python train.py --n_layer=12 --n_head=5 --activation="squared_relu" --norm_place="pre" --positions="rope" --rope_base=1000000.0 --parallel_block=false --init="uniform" --optimizer="adamw" --lr_mult_up=1.05 --beta2=0.95 --decay_shape="linear" --train_tokens=477100000
Each number is 500 + 50 x the weight over its row's rms, rounded and kept within 0 to 999. Layers, rows and columns count from 0. Numbers have three digits each. The size before them is the row's rms in percent of the matrix's.

# layer 8 attention output (transposed), 640x640, rms 0.026, rows 98-127, columns 128-159
104:479607492485587518431561483518488420453532509481456466493368507616499492481508540483510471528529
099:503497506542454489509558505596530513542470401480460514498489493546485419575440611493617526524573
099:456573560493522482493412507511462646497499597545509514501389502469455487375493641595410530482435
101:518491477446509548469561553533524504484497573395531529515533533468465581499569564495474561483443
105:538470520550521433460485504539583492506431509466501458532420531512509464488485665486513513504522
086:434589484433543514442514546524493466485468528509578579443540597456446451362452486495476576548627
100:475365465457551493523456460444438514442515407458551456509410455386466391436467438437564494507409
093:491583599393496484425532499494510428465460404491534637492499438568513552595497464473526523461452
098:477509524497599507509527449471478499442494410529540495424425549400480526330471524514469502550498
099:416546471421503409461510512446433497505516460429458482483395538461445528440469615465380543515440
098:496487514477397500524521419573492482479522492430464414460480477496519514423546517433447497483527
096:471550523546459460465459404475468490504416411433532472455450497467536462454508556514549405511539
104:444473461549508547617531508454448457537467463413497523573608533466566531669605530535528479490540
094:473516577511469546530425506558506545521489486533456481547559515574543573489496498545612482599531
099:412433521560541531555562472528527477468536476525479510526529469459575425530432558512546489460491
106:498487512484613486496448512493568616537528520448521507473509500450499549508429549527607629489468
104:495492542515516553536506457387409487508509477406544516496546453517500546555461393506494395549589
086:548547555453541433548428502467468495565527519412379486468485440510428490570561522479507433398506
095:507477484469500498524528539484517465468530438517436540588474421482384421560541467481451560552521
097:542613500454598539651540487463439525528579471492453537408499546446478465471433525505469585471519
107:542558486540509550544550483483440513514416544504504544357426566505484548421445535534472393492515
102:494504498514487486539594562535461416479492580466527532617400526467493529595432548513507402409567
105:422539462551565467520496497457466434518459468535551509542506498468583527508443575467450479486525
103:483508489490439508477512483471474475517432641491573456579496517417545625534502508484534421569446
090:504495529486523521470502489503459471463445497519618441469568535453552457531629523500468484486570
101:528543431512487510377585561517428480573516530474562534392528503558456592392448469469510550591486
093:463566464529415513509592516560481456514457507484558520474531503456459441347439521497541478454445
100:467557546438462537517509520452511430511431470587564583358541555486547518433508430573484513558446
096:506535545535366441428517553487470491535491442569353496365634497517518462404560548524512590490526
098:476463578559479549433547602512612476528479532482439504517572410513506492520403554529554417448454
# layer 8 attention value, 640x640, rms 0.0268, rows 99-127, columns 128-159
102:481467498431483456415478492523551383370502538495498554535499482575435564509556527534571526510390
101:499498557478511540412476468507479450560548552565561471561453530522505465546543459575460541570447
101:443530514417479518438496483540571532555521454467542448425485556482463467493492475454511553508425
102:451545531483446444406495474476457462537491500573526468594463503498514515503500533460455522523563
096:386558514527509484512496501528469556315507565407480517525463522505509520492485454408454444465550
097:431489461442495485457521506386581497676496451512522499426491620480529462556534538513542452608458
097:547423583443479529470546561538414509459527533462543521390514518542472439496556510502534539540480
103:547603547634510525527572506485599402578546535527477450543445524479488480543517448450589490484440
102:526467542461550543472607472509412374494550468443672486591505627489503454470496538487505486553523
099:544485552497542554514502563480549441623491377527505511543546521417476526518561478532571487527570
099:457454516559471486494532473451489522489562520517572527443583506519514495498497518491469514497360
106:521515451419426537479480490545446452339531614497432523410465499458540476609432487492470532506453
096:605453562553469505443492535520485453402425513506435466479488496503478506501510529491483476519515
103:553441557523489461496537479562562414448451438478439506510537466432540477570474528528525506577531
106:487501505513533506458454458453531446386477571407425518584536449528452555505490534444573454401467
103:570428493502499528504475461390520501546486534558411483533390412438561550589525573508525497521541
094:553378559433535535583450535521454464567472540486533464376423501548552530519490466529449461430501
096:498409539573482462535546517518486437464488461390491454543454532537523563518516507411523527534518
102:480594419626484564576614469490495549445464448581524514448491535433504545561484552492556562528544
106:437464544523504461585459477472419490563487554514491547474517571466468510487499555512467468474421
104:458586418438509565410477512447482492447479532541525519558537505444442547571483505459539560506600
102:475454464583431587476508523548443463407444574567584437535565444455550527496519531444520489556485
108:507434552432466503386381522542495544597523605469536427553571469495518398495480490500486480542448
097:515549486564448473439462545432560512530483488471497488498487413521534455561542598417435475586569
107:463529410427503562502531547559561509496510522405549574595573547464500512399517488525474473491391
097:475588546447501494557537423521526487438545458461521507468507462413522513532451509468521482404465
104:458584546502546505528587480495540547442476620493492528541482484452535497419568418555529534548464
097:515569416503529501564512429512492542481480504504463529556476495595506578472513493491479476506498
102:545414467416494524490532411541517468406585502548526503491474425477554517466496445561445540441472
# layer 8 attention query, 640x640, rms 0.032, rows 128-194, columns 128-159
069:559621533565456519535525549437494435504528449465569530602581467492549464458512485542506504461543
069:496475489478508479458570479455475523535483574480561538431495560507584506496493407454549572538514
083:541476527502551557433449556537487524487359468454558605434519493556460509496564535507504439451481
077:487627584499552490488532644485494479543494450517467514493531494446526436558508458590497565468523
076:415597509489469537576470490552496514534592493590523497468529489503496454496507527490456525464470
089:490511573489584505528573482500520586537404383451560549527432509558431541453509530548498471522483
084:562478406516578489521490534526468567523437448528551567545481391535440551457502497402519456550617
084:607470463560514508504549452493526447431464445517546500498598487442497544521476497444511504510521
083:508473544524532578495518536541521473471547532436526466480537449520471515398437455554457489498527
092:575499547464509495443529419538540379533523503468547454509615528465594468572496501534503519446509
081:537413446590508605448465371496480482448466602449555457549541435497420470472443460508481515586467
099:523497389539408558550443559464539560468543544575507430484461481562492521479463424485521515549471
092:435502476444463483505538434525519421583543449462496463522552512467506513553534531523459535482540
089:541553449477518523463566415554532466519496457505489474499548495452562441576544514498537565512548
092:484522446516489417554455587524505609496489395502451579475566500572449517453549569474485482480465
109:445495466499515496487525499501555554555507371463434438483453471552537431552582542579425504365536
091:445547474491498591419526472550564484544520453547519460451429538488548437562475420649420590445509
083:542459621575507500521459518460486536448449551549506495510488538466416529445519517466522446553499
091:567582439476525537437549470516542511452490534551596511561493518475527436493499449435459546544449
116:488500536541509413483494542527519535494531407503416514552478505595496478546510498610481435405449
096:532488465429498559462633519567532494423534469569485525516480584538544534485489509594409533508408
086:519500462509519396485538533487496499543532467481483532577407480604490535465570524467473481501388
099:473525458528579501517563511533534514536496488531459448556482444555604494471584533540400606436478
101:475513485471575574465481494459392461446544539518610506445518414521474465355442496448578497503496
089:450554554599556576435537579572490495411521475453493467533474457339488441469417419495523489568520
085:453537442525515516528589534445521546528485424532494569449526494553463448533528460442569490544488
113:461523534525499497503503641545538576440454500416471487521486501580530493551547525522462426498480
090:580436565467477523427378519430435518412504458527462477487566488450423515573485492496557533570542
102:502568406470521499531562616442451556487534484376600527531565592456432477457455480417413541495472
082:495389606511397447514450453470482443434523506417554585482525498509464606497491528539550452459452
101:520508541492487506465467442557580446520510585504500511506620570455499508528454547584564502476514
105:574453566523420499486484567519429504506429530471474520500590472375523465493496527457526480443439
100:541526523576480411498519556525497459533473491420430444539506520558528472531467475548456528504562
101:550525362469454513468484499539474443406467583441593491526531499471447473511495527518517530485449
099:511421414524480474553513475544481375436516537398578534441454512469519557438457510499473540413542
116:487503543460525549508437489441510477592448523495567500530512499545520452450514445572511480471471
107:468469602466484526506535534432506482462484545584522478506465465518598549528605565478543576492416
110:489504523499579594506588444473526592467512468445544466551583422467510492448432437521462554455513
105:476507453501483473429538606504489521568477387407563447516412462481487518552483553463639524606469
103:506448425442518458550447509487464428452455535359514496542552420566492500554473451454434575500520
107:513484552554442532505511519544390484531565529496559494502463421419570503511516515543539433479493
099:445485505585482523469526535459434548411502438405525484506454435529467542494502480445584517521460
112:436520484472503365553429500482496523544504487523612533508518441583468548468502523583503548469464
111:432488499476530490534446411506552464444482530513433509440472497496462500643519463534480549461563
105:467418468582469502505525407579470519428573590532479499586476489476421574571496575480431384488405
113:442431517448461492501472478496404506572496476520523538466489524496458513518516542514431467478438
115:570546553426484470528492449471460447455502554656486490454522494590607547418452467545538496523488
103:521488531475495531608556521560503466397494507469522461481548592377490446478570434618425473489570
082:525510496390482411510463467472443434470527496529500508573460534449488521554543561516478537475590
098:564532528581566566492537538547524480462523504483542531399425472509540473552506476547455505481481
108:522565575552493516455654518474544431482468539561485459444531472470476579611551528598545523604498
111:507582415531443461625546427500551530465491567521514548483560528424470490494610550446461570464481
112:430471403504487533428501416516432504442455585618530464566501578563515526456507489488551541535568
099:476489454494500466434482457615478498559486497551509507528454562486480579456530435475499461483514
103:609468507494455469505540458556510448587511411463466432488511586486498497455382431563446500474456
090:478493595514491462467466492519491528564508542530568547498438461494537433424459465363481475463490
109:462512396573470452472455498570568437445587528527439500487365536550487486525530558416511453535521
098:497442497546551638416571522551453433472476499536502411531499524431496457464439434531436515529556
115:461454496523479608499534568456469541638565484476502428535547407433436461474463499528531468612435
104:483537531533502412467479600465491585686421489488521499564494520503513443422504583514511449543459
093:469489548506471495381501445603517587571397474560483483522576487578494546435477437442484461551381
108:518550463484527453499481365566490466534469508562433600558529642522464496483423447470463536506568
105:492506478483453528464453441515547473548482548524577545555539386542577518478555488422537504415506
105:492460452432437470496550431418449542470528576536553481533476442476497567543513493454535515477457
069:573442515497491550447556463471526471517554512479546513505447461491489553428556530532495407490470
070:481579480446547444493539512436559533523450501567554527503502527451520504435504503541468542482477
080:574422514492525574421463561579463501509462554504498545539490437520470508477498527489486402515447
# layer 8 attention key, 640x640, rms 0.0313, rows 128-193, columns 128-159
078:460478527540530507414452500474474571537500501530464494506457477499454475558549501488457497518532
075:557537511572494487518510600416438539488515540450489462596520532435461551563553529572574462470488
066:561505541573462445401520478420461497516503429474461497515532582531474466458408492489494426636451
077:480462452489470499501493459485548479484560431518515473583370551492583472487549486499490577498582
077:584498525567537514460527516472496493503531415362477468439349465396451602548503535513435529495483
072:482435492499475533491436534570463576501557493509550491416488448492571490458482469486567437439385
078:490489591473493537491507529609560522482468551584528488494564499539541448541517489488541506472473
073:443528542402521535500467448525517426498403482524513461500474513505484473595521592503494448524531
074:541442351491575477422444423438464492449445440528483541423506400426530584492399462428382529506382
077:402476461512495528498448550555435404483488513525551490542376614496448522479456521485489563484574
078:496466539515524469446461574459557414585545488434420576407528492434499588491497503458497441580463
076:503527593437544471520504529546434525558499474481466557451506477469557520504502452477525542519511
085:523488493619552540494524537476504401494455548522500424520497579488474458439443490481487464604516
078:561510422460520461439497472523545473494577515514456463528517561468458528482480492530387477538569
087:403550468490505536531489489481478491542451524507507567562505488495573428498558484498553456457468
098:470498484560460490493506439524502467449526500576529497535427534524491419462604491486463447512555
084:429552558532530546398534394608509544419655524535469417492384393432478474474510481474453556493500
087:549497509482551549520388540499553507528474433520435630454585400500497484514526513465551455469418
085:476484536480525456445463515552501467508548514360474481463439426391468525525459480512539537502493
091:400534515498425509460475524444527530496522562556469516536561542600524491453612445493478502418521
083:469518487484473389577469407540394521509526534536497466507424474502479461469401481534523475430464
080:509494354411449492495532446366523574449530516514569433527651433513577479428534402507529538457467
078:481546534409513484552559466509494589411550493556537353495508470459494515425440442555484610495483
093:480486541528531490529532503463507467537541517426529537480474411483469566421497599526499485473549
104:530539456421458537500528518593436488492492449467572458491501402433485538543467484469450508431519
088:517572490433556493547485446497516514455504553492494541507473499487456474443465469519503565441472
086:529549462524488535496486527469577498544539446490538514527587503467563467442512523549567506496571
082:494501536523385559432393618509516502518502492411515568458447520541480439503517504407534389496592
119:504558423497535466556528514455472468519593464516548470518438443453465511508426497482436594468515
083:471499441548580535431409468412544456540580545596484557501475487520522530476511578428425426542602
104:486521524467398529379539444538592487448548577503474488533556523514484469446441508412437471518600
109:553452526487462526458501519535448516541504457474458531484537499447589474491492608489554523531442
101:576523501560476474450500520491497496585531506515480431503439401505446535532527528450547504645553
090:528536447516517511529523535463485595511408509537452592415465512457425486450487455445456488466648
115:556487398516521454572595464565548403483514489535492506529416491497595555427430551532556574477507
117:485491574492523598350502521487517508540572537506581433499491388493520442661417433505496507523500
108:459405521522405452511514414443527466495528503521512468496528469524543522542571580484562555550497
108:518556436494513511585639497424499482449450499382533432524566440502484471555503464501518496406504
110:476508470543552492448460523566448468497511451430459512492423505524496511378448524498534512490436
105:552482509571586491560507485518510361514456520469481514508440441550453506589468584525602533531538
117:520504531574444570453536520479365498522545576485534489444586435473559562451499618539495434530459
103:506543493526530490507540417396550527452482516442504495525482483525590461438495543534570507527532
119:451475448485456396463400515524477524493539503478565525459498487597539515452566528454460552373537
119:533411497501497513479498514504546487536503439540507504497434450578468488629481477506511428520586
102:531473468533490517604512512457555431493526594548488507503610568536527461532489540527505410456481
113:507500415478496491567525519495472532528502512510497548458530646557467482497508503583487533506497
106:529412484389552471519502435437570420460461478674472475557514596517600574447423531500582562522436
108:542526486484428476657519477587528531468459460370516471499546535467481507473548421480471461459517
097:493517483519562477492370508374507523592606454562475526489485500497478484457582544489457509553560
105:460496513492472618477510541486485455528481501465539558412586478400527466587520473506498495468595
117:545480537472537562521581452398552484504454552531469468485573510541567529633499529487608405533462
113:523450450481456490547541455531533501513483534569450476458501625443574502409594549459470597484487
109:555420455475464525519522457511564508495458473474541399547514498528593614361505518425591567485458
101:467501467556508509400557505578490418510584534525550466533417483506485625462494456504533540471510
113:613466467436482550443551431498597502478466510581454471517429524546418546477375522510418470518552
097:450501424468411448406511468526486467464554440535538551485460499434490443451517460490464495474538
120:501425523557465475598409489541438493563590494527428482511436580509441470384456490542536429581521
099:463444414549523601570492480462500477531569440519403483553529445440528459522484454484520501456447
120:455496475469512540459543504406506589421564490470471500423519426453383459465463470513552510508509
105:443508517479470453411429526498435515469540445468510521509470455497548531417447556468498498468424
101:442520465462460578421622450581538444438472542469453462569563510521517549397442424436555385528488
116:496452526487507578538505477512535459450467510594486509595433653481460517457509475493437462509538
111:426461500443409539449493452521474465515465467526545537457496490469501504425588458471503530478527
114:555479399495510505379542541416517418516499472484493523483487476557497548507439509486559556560422
075:486508570561510497526390537507468505443554499491479531450464539524499436469450498460356488514581
070:575440453540597519572552461550499488557540414480510500397422528486573515460502403528552455556513